python train.py --n_layer=11 --d_model=64 --n_head=2 --n_kv_head=2 --head_dim=32 --d_mlp=192 --vocab_size=2048 --activation="swiglu" --norm="rmsnorm" --norm_place="pre" --norm_eps=1e-05 --positions="rope" --rope_base=10000.0 --rope_fraction=1.0 --qk_norm=false --attn_scale=0.177 --bias="none" --tie_embeddings=false --parallel_block=false --init="normal" --init_std_qkv=0.0529 --init_std_o=0.0113 --init_std_up=0.0529 --init_std_down=0.00651 --optimizer="soap_variant" --lr=0.00764 --beta1=0.95 --beta2=0.95 --weight_decay=0.036 --lr_head=0.0109 --grad_clip=0.5 --warmup_steps=200 --schedule="wsd" --decay_fraction=0.717 --decay_shape="sqrt" --final_lr_fraction=0.0 --batch_tokens=16384 --seq_len=512 --doc_mask=true --train_tokens=83120000 --steps=5074 --dataset="wikipedia_en"
Each number is 128 + 32 x the weight over its row's rms, rounded and kept within 0 to 255. Layers, rows and columns count from 0. Numbers have three digits each. The size before them is the row's rms in percent of the matrix's.

# layer 3 MLP gate, 192x64, rms 0.261, rows 101-134, columns 0-63
102:104096097127084121078159114079127086143077148140193161094141148091104174060153152115110099125125092094145128077166143091122163138119139109104114054108129147170103169153131071113123180142075141
100:102168104119172183125095175067089132190137144110143113150133071136179086108147110098089142132112135147136125074124135107126126117135235117114155148142083164132133080142098111060093156130134097
088:110117153093109143110177176118073115092115112123132101126070189124109127145128165147124070089122146156151156056078111095102081147063126068127096165119165103140179094102155131136125074131104091
102:170048127127160075112085125100100147150121129102136155217175102143156092120125148131146125112094162128106168109124116089175095152179126177151119129102097157204143159106136101112137083128064117
098:148124152179171129116089080110162160140145198129105133177150139110105070128128130132083218182112096138113147169094111141133123187126132141084118114116123139109080173146158096175176109124158184
092:107130156169173186120089110102132138110121095121068145107116171093133138115143130107103117152078109085156149110169161159082126180163109107109138146159032110120142108131119127095052200155167122
111:163176084168152156104082130136161116118106076131123142083109073174142124150147121082187106180120077113183158166133116150154194145092167106105199104144137089141154166116127118138152118086133169
127:182108179163130125172080095072153126203064079104107096161116134140154152183139127068145144124129139130178182142167125128080171134135113101097098123175100138095115114111117112169152158170152131
108:136146186170166123101154080146159140145115083149114122130099096147144146162112132149151076107122116101176100049092106081076136152111069138126115120087169140147066069071129175121157133097102160
108:150136171104067164120112097125180102119117158086146187110196163126184122132106130145125138045116145176152143132122100103198096129122079140097106106156157063146113161123155132122106108088179121
109:125130127103101115089189116167139110112104145142139109094175151088151159069096124185151107085129133110090131127100160131158107149116105227074110174155165129119152194137148175163150122099133070
105:130159105171151170191162131071176154125138124139079099150097164107082100162150145111093141141136156164085132161177126124061149124119134137076123108198111095045097135150089155137137107141162151
110:133162101178135155107112107109146126171125088140077126127140111136172174090115111101084064167100085143138132194144135102101167205106168084061132101062143149126147157100119090109105170156124142
094:116171067136157184100136135076083154114137123185109131149148157114121110132181116155144160190135164109109108120116182134131126132079170082128175155144068087085138154136071112080169166161140095
101:149101113135090058128198088124147126078154145146101142141132159162158121163073118104084124131143115070116104068145124089109119104082134108071111165161153093108181097147104074158096104080125085
114:130127123120146134100050120073119174111143124107111156110198142106135095110172052113133158110159143128142204159120100113190161162136141129084180156138173116131149127052112125178103103126147104
098:120161095091097134138102120136084101129123158096092154094116148139192182103131093107107081085137150141120152122062140092135108148146108141061114145180116117123137166104145028130059126157173098
098:098174152105158111162114136126127132146094109144132152110098147143100059144100131135187217158113136185100156131091145196158120149128148145142190114196079128101112107168155180113154154080146129
094:112173113145129102102108158156071060112125167130111140092187197104101080096120139140090086151129147085159114162168110063130124080149075090179166152165148116121123104150144118120107091181143150
099:139061090131144168190173176132150113110063162142129164123105089163118143102140066171101122139075142070121145151165148135167132193155098127123115131116123117060163168114110135177140087099131107
098:101163134120083185163164120093129135101091153119137106135142127095145095122132117052125119093149163156158081109139131095146159113110162078161136067113120108133043043098078123133106139153186112
116:087170179119109095115143127134122121172130130088123136084191127164184179105150132118156156125141155198177184116162171106124105175144072151107155110148099174169184142092118117156091138131112182
082:118105147086119110095097139109098148189116201123107191074083124158150102113137168078138140185164133139089168109154094139141145112104148138126128100120146142082142155187072092157148083063151160
105:140169102123149155135088116111097145130120145161126158146137142145062127160113124140133147059136140153164170218133092070153119098127103102079115133091099146142059131087142154091188079143122195
097:121166143076100133094127135139143178132122130103135199096135193122129138096067121109118071092137116079115137162071148139132106179135183171157083149200116096148124126111112134179144066159121160
095:154079110131149105092103120120136111076143125172145103130078168150111130130147194182149113163085103097167133103121103096193143089175135167102113156111098140124153216110183076111150104103165099
102:154122036133145155062083065123129125136096108104112126107098117146131113147143142066096119191143130121205117129159200078119142112175130131146083154150142153157114143092117104188116125120087148
096:060125103104160119138144120114119144130087099147172133123078207144082133172145123084128138148088098146093102222173127133160187150149132158139107149138143103078183097116135097110107169148178110
110:052146084146122086174166181137117101130113169137177120037130175121122120098122094154123163046116146090127144092124159146112136118154136151083100046151145152126123127129110153104077139116154122
108:081098121114131141060100122123085077126120085140137125178125161111128096095163179150120068102080143110147101102104147136113130101160139043116182104129127169087117121172171193114174146115083123
113:170148134123158127136130083073124097114118122111128116142161142140224166132138143113146134138100123149156145138191129115102088183121097164140137120144158113178137187071137102182212167138072166
107:147135126077130107112210159091151124132134131093051157151136090162173157125089127134123081127176095146119165114138048094145150096142078066097148152123171118096148132086157151140174091143143114
086:153141098091104104170145108120160122119200137094160095101078079171084070117076160096142062114110166131141170146133106103123143125062080165138145155157159163151156146140121137135150096202146117
108:099129166080146086101117065086137097122097172100095139108152119086150121095081083128132132082171052131103073151069109100125108072107132128120156113119132141080083147137145102160174116095153182
# layer 3 MLP up, 192x64, rms 0.257, rows 101-133, columns 0-63
099:089168058157190139168072102071158151141090170152157129139105168137128099140093077182195119170086152147139137177196098153131112113111112122138105162121166120135131134133156132125104069104135118
099:120133121115108108141152082203128144123111093126133153079129180162120176142141145131161160174148094103114143180165152140103144128128052117124091049073150081156154174123169168130157074112137165
098:138141124124124131163180182102088111093074096149127115131097148121131127209134213114087081106154131107158133085091150054095102153119169107075143178127170117125156158116166108152133111142123083
101:150144120077089127159101057125154147102148159091152169104101149130104088146080093091125122145147051143170140160126148147137116063141112110134161103141089145068122149179124155164165216117109128
095:176101144162138101121102078116169173114116092082141097182111131150132081189109069126102112175137105142110100165103234112130140147085102142104149137118134107110121128142098099196152157096170123
091:105089165152113102082100107136160134122129149147174113162112105153126111137098162169182168177150195094151113104149170097108135126203067152084177190172089129166177124132154131129121104109119162
122:170124093112150140090118090100134140144117119163130126135155081144122141097094127121127101146107057153200134195136171113166210141122125107083206152132124099177150131070084080159151142155120110
111:129127146169167100143128068132077122107146152098147096158123118139101093168185163132108137117106080096184165075152100090155118137174177191105056197108138133144098125116124069142136156159120138
112:184106124142161136140162128139182164141115089114143137116098126131162160158118146165157111033151171148129122099092081057060138126129114118110146097128149159126112050110081119176123078114124172
129:151151127099129074128161091111069130136120080123148073166085130106092102169127071090107161165093098128098119089120132145038113125102178118131142123121124208075162131156100183098105127120125137
112:120083165159128093142087094095101078123124159086130118178112092151089130126199112087108145163165167145144156078129063123115117086146154051197122122108109158158136119121119094095129116128100192
093:100163158182110115103037069121121114131109096135155150121120108127098094130131058095123117103125100106076131156175177132154187109190148142149138122196119110158145122122103148177097124100082080
100:119091125158105139113148107113141120099134130089180145117094145081161103206189165121091131190132155141114169129111181172096139108049119109106101093108076132128098108165099140175060137112117158
093:168090134124115160136096126116138121174165111095171147154112089149104099162143118106128127195142204159106138142161107111163163136063142114172060131118146067118087061082087111099104148144161098
110:096095178136125136153138150137107072176164173171120172189124054128154160140155104097153174183080136130147137132126075129190105172132090137136131130097093137079123107111109104130108157169114193
099:153114122139095110150174131146165148129071103183151134161109110159111100145135172139109115128110084035111099171122140110098161100123151125155139175166107129125179149128065129119201080163072180
104:131092131136090091174149116089113124120129175117106075100170151106143128147127061145124079107177123153083156118080145119120082090175140116132111128112195190120079193156155099097107114163088079
093:129149160106167121102116122089100123096151145147199083166132052088177121122148077147168119137130131104130147148071138141171092134146145114182095227129121150137101122136111155134126198137076113
104:138109125130095141056103143160135115171157117056129163136210203081143125128162165135175109163115200127106104130134132087124125096079125098100129108122142109161138124116149135132135102203165173
097:115133098129105113149131137170114092153075139158151167115115127145189171085134107108183113141116146123155125106127149141152166137171108075155124110108198167104163203124167098135117149047079192
099:154172151096134119157086129127116094108101110120091211110129162136171096149109215097115157095110154113145126055126087102068142158134113148110105138140125105106173137119098178071132109133200108
106:178148137160114182126148137134130122134168085071170087125080134124104077119160144169123153130105139145098054131075119191118118103137121077114091077118115098078092141156158155088103202103145113
092:145088173110112113149098120096118105152140144081139196030103141162127177134120206108099111172077133149135143060122118125155164122068107132112118098103152156127129103145135126118104123062077137
106:151100162189144065110125131147096132155126142109137179125088119152181122096076180133084174114131186171111132098142138125193047154118101149117070109151137128125137120183110145153090130072123100
097:095101168129149117071141161114134066138080079214114085157148058154118111146126132175154130158146124158072106098195099110126101113150083115061150129104156131106092105147135118122085154113119106
097:088161153167121096058142101159150116119100143160120105131142145152102042163133084063103164128112181106073165132123094162091131157132126181100160097138098072125120109152139164119143112075087091
098:064084112108121099110159152162115092096095161151177068120162145102114124132121120135143160145130189131074111170118094172156185120109116120102146108126139107143158183188080096174054139148152162
093:168077171185115120091110072128140087118093125154123101114116115111151203143097148169141156101135111121127166181145097125133111136147163134186125096068077126139166102134162072185096072153089121
116:152115092173160131136097096129082141105108113054121166192108103144128082157122093192135165170117102125139139173090155182187093136122081109127114122089120096142134127083152144205124074113148130
107:136112154102157117098111112099129112077112134165099120088069120106125117131138134171119166153111082118153167103166104135120125153144080183098084122142112126120157243146091031151094109118112149
118:102117117171130203175145151121099160113135096112155072179119187133071110116143167121139139127133168147062120105131097093143141066108138152127077139118178109093181090122072133145129066093149114
105:072147094175114164109074132133139085093155152148143117128076217146077115084158103108113196198117094163106098127163116137163109187119159156123109120178138140116114113149097125167094103120108133
090:174122107148128132138132120153161141188093163149063130138172152115144202084080094138078115116120117092148121131173163111157121189085161058085174127121110082085085110111100117089106120096145122
# layer 3 MLP down (transposed), 192x64, rms 0.228, rows 101-133, columns 0-63
098:073168117166143133126102136153182115103097119108100106155127132183187102108074105123166135126115158151175112110083163142059180113149116120171198126121114097066176145087162166148147103144162142
099:083085082121122101105128184094154090184148137156064086091131137164122114171132144116120148118178140082132139114115202145166145147053115134144145149131098102127121142098084182120151095165191161
096:120149180129134149133099134175159141145156103143132158115147106100108072121108125122104163098123134137103104081108130231130204178118101123087105179151144096148123202166171154168129097180139100
102:159099108124104084074121138146188106165137086124124129133207185133175080107129111134124123171156066092110190109160048159112152134107134135160138132144128170119066142137146112115135143067160123
096:172144173207068131150129133113171112190140136079099081095115127138132083131147197154133147124089184092154111126136157136139132123155154133136112150158105177146070133076132092126161166152182168
090:099146126134098116123097101108075170161152103155084104125123085200182116139114108142172091096147130120129117167078065135089160150107150138111129090120196121150102128219103139154140099187150106
125:148100118170169155080085142150134190117127099136116131111110072130078132097112113105154068114158096086174183163097148121143162111091140138104180151134069078160155105136081117111148116110044117
102:167105073086151102072093140164108134131073100129148103139079178117143160135146116142086152119131158106150068087120057133139129127147178067116096188108132102164126086095109112109128166136092191
097:067131141132175143158120099158184160162072091111143123082164154095183097109130077077146167139118153116088111083136170107093151112110155180134142198107132134123114204090126114129140165164132103
110:108118141115152138169041133139149162136127069186094092127131108147104096186143127118077153109166159159124113142122195139133174096157156129187101126112078121109137144176060149182163152152148121
091:114166110120113126110194153078124150134181135165073181131149097122151169148132111170193096121075125098151145122136150121181147169102082203121129120092189185117119125153095147143116093104125083
094:107111091169157134085199110061130096142119108147096148103120196117197124145156100092166153165168142174144122127109123110109078177124084088136156161102113120126168121111141043132117151097164138
099:108129109121086123136068129097156139150117166166094116073122204122201141092115192127132117102145102125149084168165143056107151125148149154148080103152123160162099133051156077104120146121150127
095:113113074157146133109153078165121143059169135122149145167141148170151150164106100126155165069119093119121115153153150132155125115077191103116140112095168119122136069165092206169082142109090078
106:166102112117178150132165076109144157136075098061141115089171079106120074152126146202141140120118138111101153149154160144143126118138103182134112116186160187124080185091161160118121169115176113
104:169075135150108106145067144081115122114152177075097164158138130125069104116170149109069106100152159145163135154112140130125129085141151133097198153101124110093144088096144086174082165082171176
101:064120101075145152163072127153108119172119190118128161154122096193157142155123130082045111107157115088135162106058171100122137130081126167105109132145133136131088137155089111161090093158097140
102:108163140104124081096085159119093179107083151149131112141113111164106070147154132137156169125111164142134147157044123191160143101109102151152153138151091163106101123089116174095089221096120101
105:153132099101091095138109110110096133100118180135101158142102119115156181145172085148101113104120091146125168080123068188176163092131140111171080112106087074138164159121088165160194110070123148
102:117112161087147178117180161143153113113159193095105110111154084077104133125134107082143161073141088105117162154125141058112110137183107072133095158124200162130132170127149143150138136196162142
103:110121119117151104150078132121062129152135102098128131081117152111158146141068155146057120162117121090122166099099140161073086118147126141133101151108165095154113196062167087149167129064114066
103:110125171115148108080134140145193118095180171154104126128138141113128156152080087165109081049129123147132105128157151149070136175115168142150120201142155127130154060157086133142187077148153121
097:133157103182115106172086125135153138148156116154105050161124117063101113109112106131103111119174100112107112199210123118127118094181105125150163102122105067148152132147139041113117124134145172
098:123101075154137107127118144116159088153147169162132162159093100194125075113095156187184136151132114148131161115128118104144134142206095097111156149202135141135071171140150156141111116208099149
103:086089137128130108125111185145127179131107101119048071131181096147160131175115158130112146120119175103144147158136169113157149154123128129103080087083050154182097107126153116099140138075193126
103:091164109105152171086124210042104097106165121129132126122168137104117131129157125165096132149132138150123161119153149100080125175116152160136088115201114181156121099156110170127146101151153214
097:102111146068137156142206144155139162113093163159107138113157105163081148092055164141166123091085141131196106155103141114151174172147083146138105140074136158092099103172165138165112098112118154
092:152151094148124136108124127122152131160144173093095087083169131112190081095110116097093090134132166142113107108086150074128139171194052156115144119133091193104082111085156114055111143115155125
100:082150083144146130147168178149169134131119199109141158099119162140108110127161051163170116117140151092117121115104134103117107149120110130149188102123220155127155091136124188129106089189086173
102:125097151149117123107126089151123076139142059097092066090182058123096076116161157172114087153151087120138120149108102077091057122125133122147096123140166149122153166117161130136085056105137138
106:097131100115108152106146128153115132174153134066095162173137100109129120176105137109102128080090089113143127170093094130065119123093108143149044183181078202085099125151134106090088129123148104
110:180085134114116136120125074149101123114083099162160094149168118165116134165104102154153096094123159090161167146102175135154161104161125157107082070097158098131149087168137095088155132073219142
100:114093116126145110121166077166141126229138097117160185101180096134105146128153123152139133136137129117114184151131132112146179139148137024092133111156165081208138106141090141129143111142129102